From a checkpoint of a small transformer trained on Wikipedia.
Architecture: no biases in attention or MLP, untied embeddings.
Training: a variant of SOAP for these matrices, 447M tokens.
Each number is 128 + 32 x the weight over its row's rms, rounded and kept within 0 to 255. Layers, rows and columns count from 0. Numbers have three digits each. The size before them is the row's rms in percent of the matrix's.

# gate: layer 6 MLP gate, 512x192, rms 0.18, rows 91-146, columns 128-159
# up: layer 6 MLP up, 512x192, rms 0.185, rows 91-146, columns 128-159
# down: layer 6 MLP down (transposed), 512x192, rms 0.177, rows 91-146, columns 128-159
gate91 091:214108128178105111132136143133114116168139147151135090126107151093189157050160130140127171108102
up91 085:148126161097147125160107072072092129199100173137127103126162147141184154095038068175170107131118
down91 100:091157167122132124134096171177163105097157108100131170097130131188097127144141157154097120176171
gate92 105:170122174151058088164137138117096115095145177117123135076122131126130166129093096182127103161109
up92 103:104119102109168067177115163130110115137152125087114101116095163132180126116118110097069199136123
down92 100:120154111100209118166040184154131166124093100102121069114120157169115110125081138115070131094123
gate93 089:110089119170106120182087085155085140135063073100122108110115185089161142121150119076146140131118
up93 092:147116135100127149113128098118153097105122163097109082114138149131126170127155135156119147157059
down93 112:136090125085101077099142125108222114144143137140139035108098122105150124176136071097129175166107
gate94 102:085145126122138125156090156190184140083100121152073150127101092125079202105160057129132149115116
up94 104:148169091147113128133095098195116148099090091124102111131161132148072045112126173150095116147104
down94 105:103119112149120126077141110147150160061151150189113134157175151111119123125161150132154089115107
gate95 106:181208190141098089106172135089191112192105103113099129105112088130112124131085140144220090140133
up95 101:138136174095219134141099060116123154108163154140110157116122150143073062170139123118126098148140
down95 101:096122097098127134125152168095097061180166136177191131104099176133147108077166131166104139098125
gate96 089:060134112181105086120152133141082108146136141123083108134180068148135176135114125133115130090137
up96 094:146130042107134127172151145090086114157098125057132133140135135180135158096162121127094182166145
down96 097:101114179133128127175174142135099176118125177153138105086090099146152143118097165151159112111134
gate97 096:110174107131106116105059121119136132175094118113122110160158124113160118094150100132159069097138
up97 094:151168147084175180116102139103162075189139059098143139114103153153090136089170104194133142135163
down97 095:164094093103103131139100148145100159170118123111062118109085121082100136115128114162147111096092
gate98 093:145117100151155060070118123132124155115113178130163153176054139133141161159121075121147101183157
up98 100:142132123091130140193126149170140062152130084161121083108179080134086139128147118111118111118192
down98 099:144092078127129123127127117064110078098101176146169131151118107156110151129151185160149134098171
gate99 095:137150127092146077144160096157105118093142196137075075080098126144116138100077135082098128139145
up99 095:132131120147135121125099120116150128088181113140162124158085069123122120172153140155117094097092
down99 093:141117091139167182189095157151111050176098111108151134137135104150121101085138120113162113103188
gate100 105:122122116132091117164135154136081141146152146113182065136156126121132144203143107113098119142191
up100 104:127119104110153133136087157144177164162114128138129106210131159085091152112171117079100107134163
down100 109:083181131162101142159125174154177109108153114177097103166117148052167095097202154099146176210088
gate101 105:150162144207187115134122110142144177104106094087131089103112134078079096164120132116070086129128
up101 100:134125151118143105072082130137140157185091118102145109144081116097129082202117099172201218145087
down101 098:148145052178085156128139142163162129134112071093109135149175139112109116043070120110168093075179
gate102 088:142092112124158106123077172166141072132141136208116123124167114128113116189159120133100133141149
up102 095:117072112158171108114106162147128158133085133163097182080128126109160101118106174132127068128073
down102 093:161134148091150097129091107126109118070108104165156117173159078084153093153119151138110111148105
gate103 103:183089078184148083184174106114210122121133095062116141125124113103162173177135063159145071085118
up103 097:136085180166165195165075095185146106084103127088105174125162134160113115169135172132122138106176
down103 100:102111089162152104141107189091123136112121054031207132099158060175143089146199154149128150152170
gate104 099:135150076143132161115135160155127081169063152194107148100168201122120113144151145108150146083059
up104 096:082126149125163109090119192112149160139113103124189093117082126109144172082142150134149140086151
down104 099:102101107114157123103090165207112194090139133122140119112058162084135108130128107098126200139115
gate105 105:127159157157139146113093126106079092087105117112108100127146134079178093071118141136229084145192
up105 103:088122113086150137102109138113102149142098133104158151125124159165051092129153163181153166149144
down105 101:156180163121118138127125137136146119150126123094187125117082161111113147170137120074142102134101
gate106 091:146118124162197160067132155164107175128104171130115112116098125142195101077150086122174141108099
up106 103:146161089133140138159137110103095084138181181143150140091099128142126127155140106142129168145119
down106 095:110126144147105162079090125091158160139089143149127180111109099100106117127116105100144105075128
gate107 098:114080072116201209080109118155112141146188156117088120094124142129158112117112148203101119131147
up107 098:081100118074136124052129135186082165098173104131113110141132160124155134115112092095134140101102
down107 099:097085089101145115050092171159163096140172142148126104114156190086115059091154133138194115078164
gate108 098:149155201114174089128136141159129160134099128142151074091086139137091164128118144142137136163101
up108 098:129103177091121104120126157058101164114095073116141094014111153134163173141121137147094115082134
down108 099:119081114097126159139127098180118174130112082109142114093137123087151096149144158151089099106126
gate109 103:131082079084129129103059115180135129119171137109094084138108149155122159096047130106153075154080
up109 103:116173214181110122125140099117167107144087157101157107152035126115119118114102093148202093099124
down109 088:093123119118145149099113203142146090063152151147093136119183126140125168133109149186123104143069
gate110 105:171091146101140121139054108207126165086126119140086099145115150102172162135113154131118113120115
up110 109:148144147148152204143150126100108118154110142136087170166106109177078092053169092073158146122114
down110 105:113160184131132171134178115096122142164106137128190152122137109122138134113122121077107155116169
gate111 098:139115162084136180098118112119161131092091160133108157068124109094127169082169066165147101108079
up111 104:158127094117183184139095170162115071115100194088106117070175115119137157146132076113131099100155
down111 099:178083151092174129153176120158118087134086120178118102146144096125103126143116114184155102092064
gate112 103:142103090178073117133068137145191128123119086171153121150115127165072136089121100088151135036129
up112 102:131155093148126169170096126121190155200130065121135110155130167100069098118175106133171107120141
down112 104:106116143126087098159147121169104108109168085090133129170134156110115090135137085117095166134109
gate113 105:156135171119133142172089116070134186094202116177086131036075108134116169165113086151147154125165
up113 112:110099131091152193076148138184149071187107113076163146205109117116033110104143131110123123126057
down113 110:103101143125127168074091080156142119159179087119128058234162123144114088180138108117167102137111
gate114 093:153146072136152103159127163163189144108115189105130159162122128142140151164151135162052085112113
up114 100:146116160142086156092146145141111129142169118162088149127131109118124119147105148174120187151153
down114 091:109116137153137136156168164056114087144084180193145127126101127139114099124154143128127116164149
gate115 105:098124143120066103104113162127113086169145108148106119160124090101187063147111151153165084128133
up115 101:114133117139104131069124167119110103038188139081139122085144092096179065135143104119166099152140
down115 096:100105169115188131061102164141116136113121128118136135087094138156134140142129182071153125109122
gate116 099:197137180114170092123157148106101166100183102118118119137065099075147131102108151132101144100126
up116 100:100116154119156130133103124075126150097116127101072114131170137205073193112124169090141133120104
down116 095:142142106124123086134121068170033110160093143143148132077101080091170102149134171117135132122172
gate117 098:098133069080136115120124111156170096126143172060130144130100114140155164129186108128128136152087
up117 097:079124094143185129129176168112115154150133083142106151130091168139054104134131178139118073133168
down117 099:139158069127092175106111099122140096142158123191128178095147119183135120153141071198106101068120
gate118 091:113105154141127135116152125172210147166161143115117150104047130146133168124202125136177111148127
up118 096:087130099135109107143118171136150167145169194144124116150195123157186162119142101121170127176128
down118 092:155141108116152142132051126172154160142110131100116152173076087123105134129114081142168098134115
gate119 099:168122111144089109126179090131139114120102092186119165167152122118125117079105098150103182094187
up119 090:087115106134151169172137104169090078083093126163127164141111208136120148088141101151120125096174
down119 096:153125141144089181103064122163109075145130083137154096179117124116089124159070142137095116170201
gate120 107:105128167121135138081179153120149112200099119142167129134171118093133146090098123143108099184136
up120 090:112143088177179112116147076105163169116118127124139057172077154170158105107141130155145122182090
down120 100:182136056152160087114125099131155110133137083218063129060096126119142144117141125195117133111150
gate121 095:132115081148180166084198123091109205135123138083134158085101165122082105112156108137147133130127
up121 094:148195106109142122102097079146205142090097143123144090215138143109109103103100142146094154069169
down121 100:142124074130071124131114134099147180143099087132106122131111074145159147101145133176181144155099
gate122 100:117104097072156153089171100164119156137155076070155128080144133144107121139119147096102208131149
up122 099:140085155150142102095119160193129196186158119155125120122145170113117126076182123108126158078089
down122 097:077106164154119142089097159167067142072115076155182142087164169048094116169146108122160096133124
gate123 092:176129126063109169137106127086110093097130107130123090157041093164162180144146136129183154156132
up123 086:148162180105147142159149111118143136160159144132122142068142166049085088133081120073153093145108
down123 100:110128185107181096096111156136099066090154119206176103139169160135100141204098114078186120129100
gate124 097:184167152135126126142132133181166160125094132124183171132110116155127154167141179114085112174166
up124 096:146111151150097065135098151165125107121139175165161127172167068114129110111137161130182131156087
down124 094:130120158122138138133140062128135183101125128129160160119179140110119120125155094139158140167086
gate125 094:140129077155186149136131111032137094155076118135145124098100116101151137115129147109152128186140
up125 101:175092088099183152146129168124125122163088112134155230111139100188159145162109130122101171085145
down125 103:152150167182096096209084140118159126052138157109154123136133113136165135126126178106100086144105
gate126 099:163139065131123121093136066061143108108136134061139133063173109119102172121142161142140155098205
up126 098:163133175129142100109088109124129154066135107068102151111134208120107159140106151166204163106126
down126 102:125139081106149125122084221149172171176096122130120205154102108128116097149138131159150136124111
gate127 098:105157156126117183142135122128106076171109159092123138100127136145117042089110127083163189097203
up127 104:126123115116160101131148162124085123146166100121135123137086102104187094122162110170130085143129
down127 104:194166157141080184092073146142065141134102133085126111114084093099137146182086123141129174131146
gate128 098:132132157112141038177128059119125134140141118166184138104100149139143095139088082119158116132104
up128 107:105113125180178123056131097105141156152145106081083107180153180164080129126152190156115081125092
down128 106:154132093157119240093146123103143078187139143149106113107144063105128123198117215135134136165132
gate129 098:125100091156133138112131111113123194128157191142143123135129141129102158160176130095183150139067
up129 096:146165116121121177099088134117169046140156115096195150175170120127098107096106083061114119122156
down129 096:120130124111200189087104165189143100089141157177133160120114109130174119125142123096046103126143
gate130 102:154128142069086097118125116137072117182104110135160056159111108123162143188115150138131142152141
up130 097:116162118089141160088128097095131064129107121094125138185148063160115154176122120121099121100105
down130 100:152144155123144127154217121081116149118151047097099191129105135096105102135098119135106117136189
gate131 094:143135081147122197124158139104126157179145127102114099132138111088101122174120100100133019140115
up131 102:119149109076150155130136110119102181164148118099176167137108164093152144170149108118131113130138
down131 106:173176148108132088137128104113113146123101113133125137151146060165169165072098113134123108145169
gate132 104:151162099072082090148161172103167166112124144109124116159109136172084105139145139164114109144152
up132 111:167085175102163146132140125151137102126106117175124180140155181133151103128162168143143118124138
down132 103:119140081116153141100151116145167125160167112076119196155170193158116135115143137143098161124082
gate133 100:149102123167107143135127141212118138133138122104116076134141080130085070109108112170096130071114
up133 098:072146139087140098148143150119096129122123081153088151190158109129169178120136122101100139165168
down133 100:102143162093192137097129147080148152038161104170130143152164111122162148065151116095097182167151
gate134 096:113175137161112106091119039123205167120062157143142114148140085131122167131098185127095138070159
up134 092:113076150091116102111130126116142164107129050084138088110133140148154098100142147118124081091109
down134 096:136138109136114176132113205095076070128149144148166118103132166139126168104180117086162115193149
gate135 088:172102136102106141144152149089144126089089128128165156165194104103161140089090114112160096106123
up135 093:138169154118123165111073104084159106134109096093166134135086058149122053053098136113071145123094
down135 098:094117087147140115081166102152094139186145133139072183112143176122093159150137148115115121174153
gate136 106:076120128147087166136151124087119110135175195109164121167112100115178154138160156114147094142137
up136 108:128096123112067114136196094103121189135124144163115153105175155144116114090184121139169113121103
down136 102:101149102119119109165050151128153103052135083117095137162155107142151149177117147195149125169188
gate137 103:172128159124155061166107091050132148067130160143101102127170159157178138141125143123128157159146
up137 095:109141123086122111146077074133093117146096126114193145119134151138134114114122122124111152113114
down137 099:124126070096026158098078112138137074093152089087163128102100108146139086125195088164144167097086
gate138 102:145110095133149178124085128142135144098137142070152117102138100145112175132085112070120117109184
up138 103:175142086124188082083103144150181137143143117085136164142153198138091094126143136140143111070103
down138 102:108111132102128139098173125111129149121162156123145182106179086124104156122174168095150157168146
gate139 108:109149110079134132151206169145175091114121159120199064113106164099152171125113106173122122110086
up139 112:121123204212134089077123146115120134114082134123100154114092126042168088125109181142149117112142
down139 107:134114099117148179124114125136119106179085114125077148131136161075065174168136181148141088132148
gate140 102:168141146175130104104161106174171084088128106158171146077142135122155108140083080151159180101047
up140 095:122168102137120164117072075150132179141129115120115149088116123106134152209071127141121161096134
down140 092:092141139124179172140065197149157086113126139111126096156130128181157064119138096074122095145107
gate141 103:146147146162188166098124150176070116144091143178102117135150070118137148111102115136101159111186
up141 100:118138126145108082147196110070163067214124172106154124143115139186135093170122115104172157134091
down141 104:138095143123137116142139137125183112100160143177118133110168162163135147148132140150113114066081
gate142 100:102139142131103173097131153160075182154122133075149182132121133127113115175128127096152143167070
up142 102:170133074102135114192095159112142152163125134187156102071109078159106128100147121142079157144115
down142 103:146133154115127117168139148166068162165084105146104147119089127109139146152152112134100135120117
gate143 096:152146093125082091088110152156197112180120173173108129109155075134146151133045130175088168123122
up143 091:104162125093064090128116141162150169106103092092139122142139104122130111033131172107157188169105
down143 098:141114114176157075137127074133164144146119087151085139122131113138075089154081149211092125172091
gate144 100:144087116128181133120124189157108175147032178121187156121094119127100132166120103146148135103126
up144 102:168118151122076173053085124137146154145050145113129136092147102130160112050080183180186138104148
down144 096:185160167137076121124120077153134123150102167121088126139194127188130105148099155141150118165164
gate145 101:094106125043087157032104146129157136123142102169218134148098132140163095120163117080133115104168
up145 101:122185144145159169158124122126136152088078115105143077184144142147174164088126162135089152104123
down145 104:111076115095084157076161111120132155157131128135167090151123104078179164111155050080143073119136
gate146 117:146140138093075149140097082179095110115158148116114131127186137121181139163088072151164138134139
up146 098:145178121096172160138161117141124143096103112142106136125152104105095118122140164137165049183107
down146 085:157101165141168114125152154109073065139100110209106102129223161145160127084112102126200135119166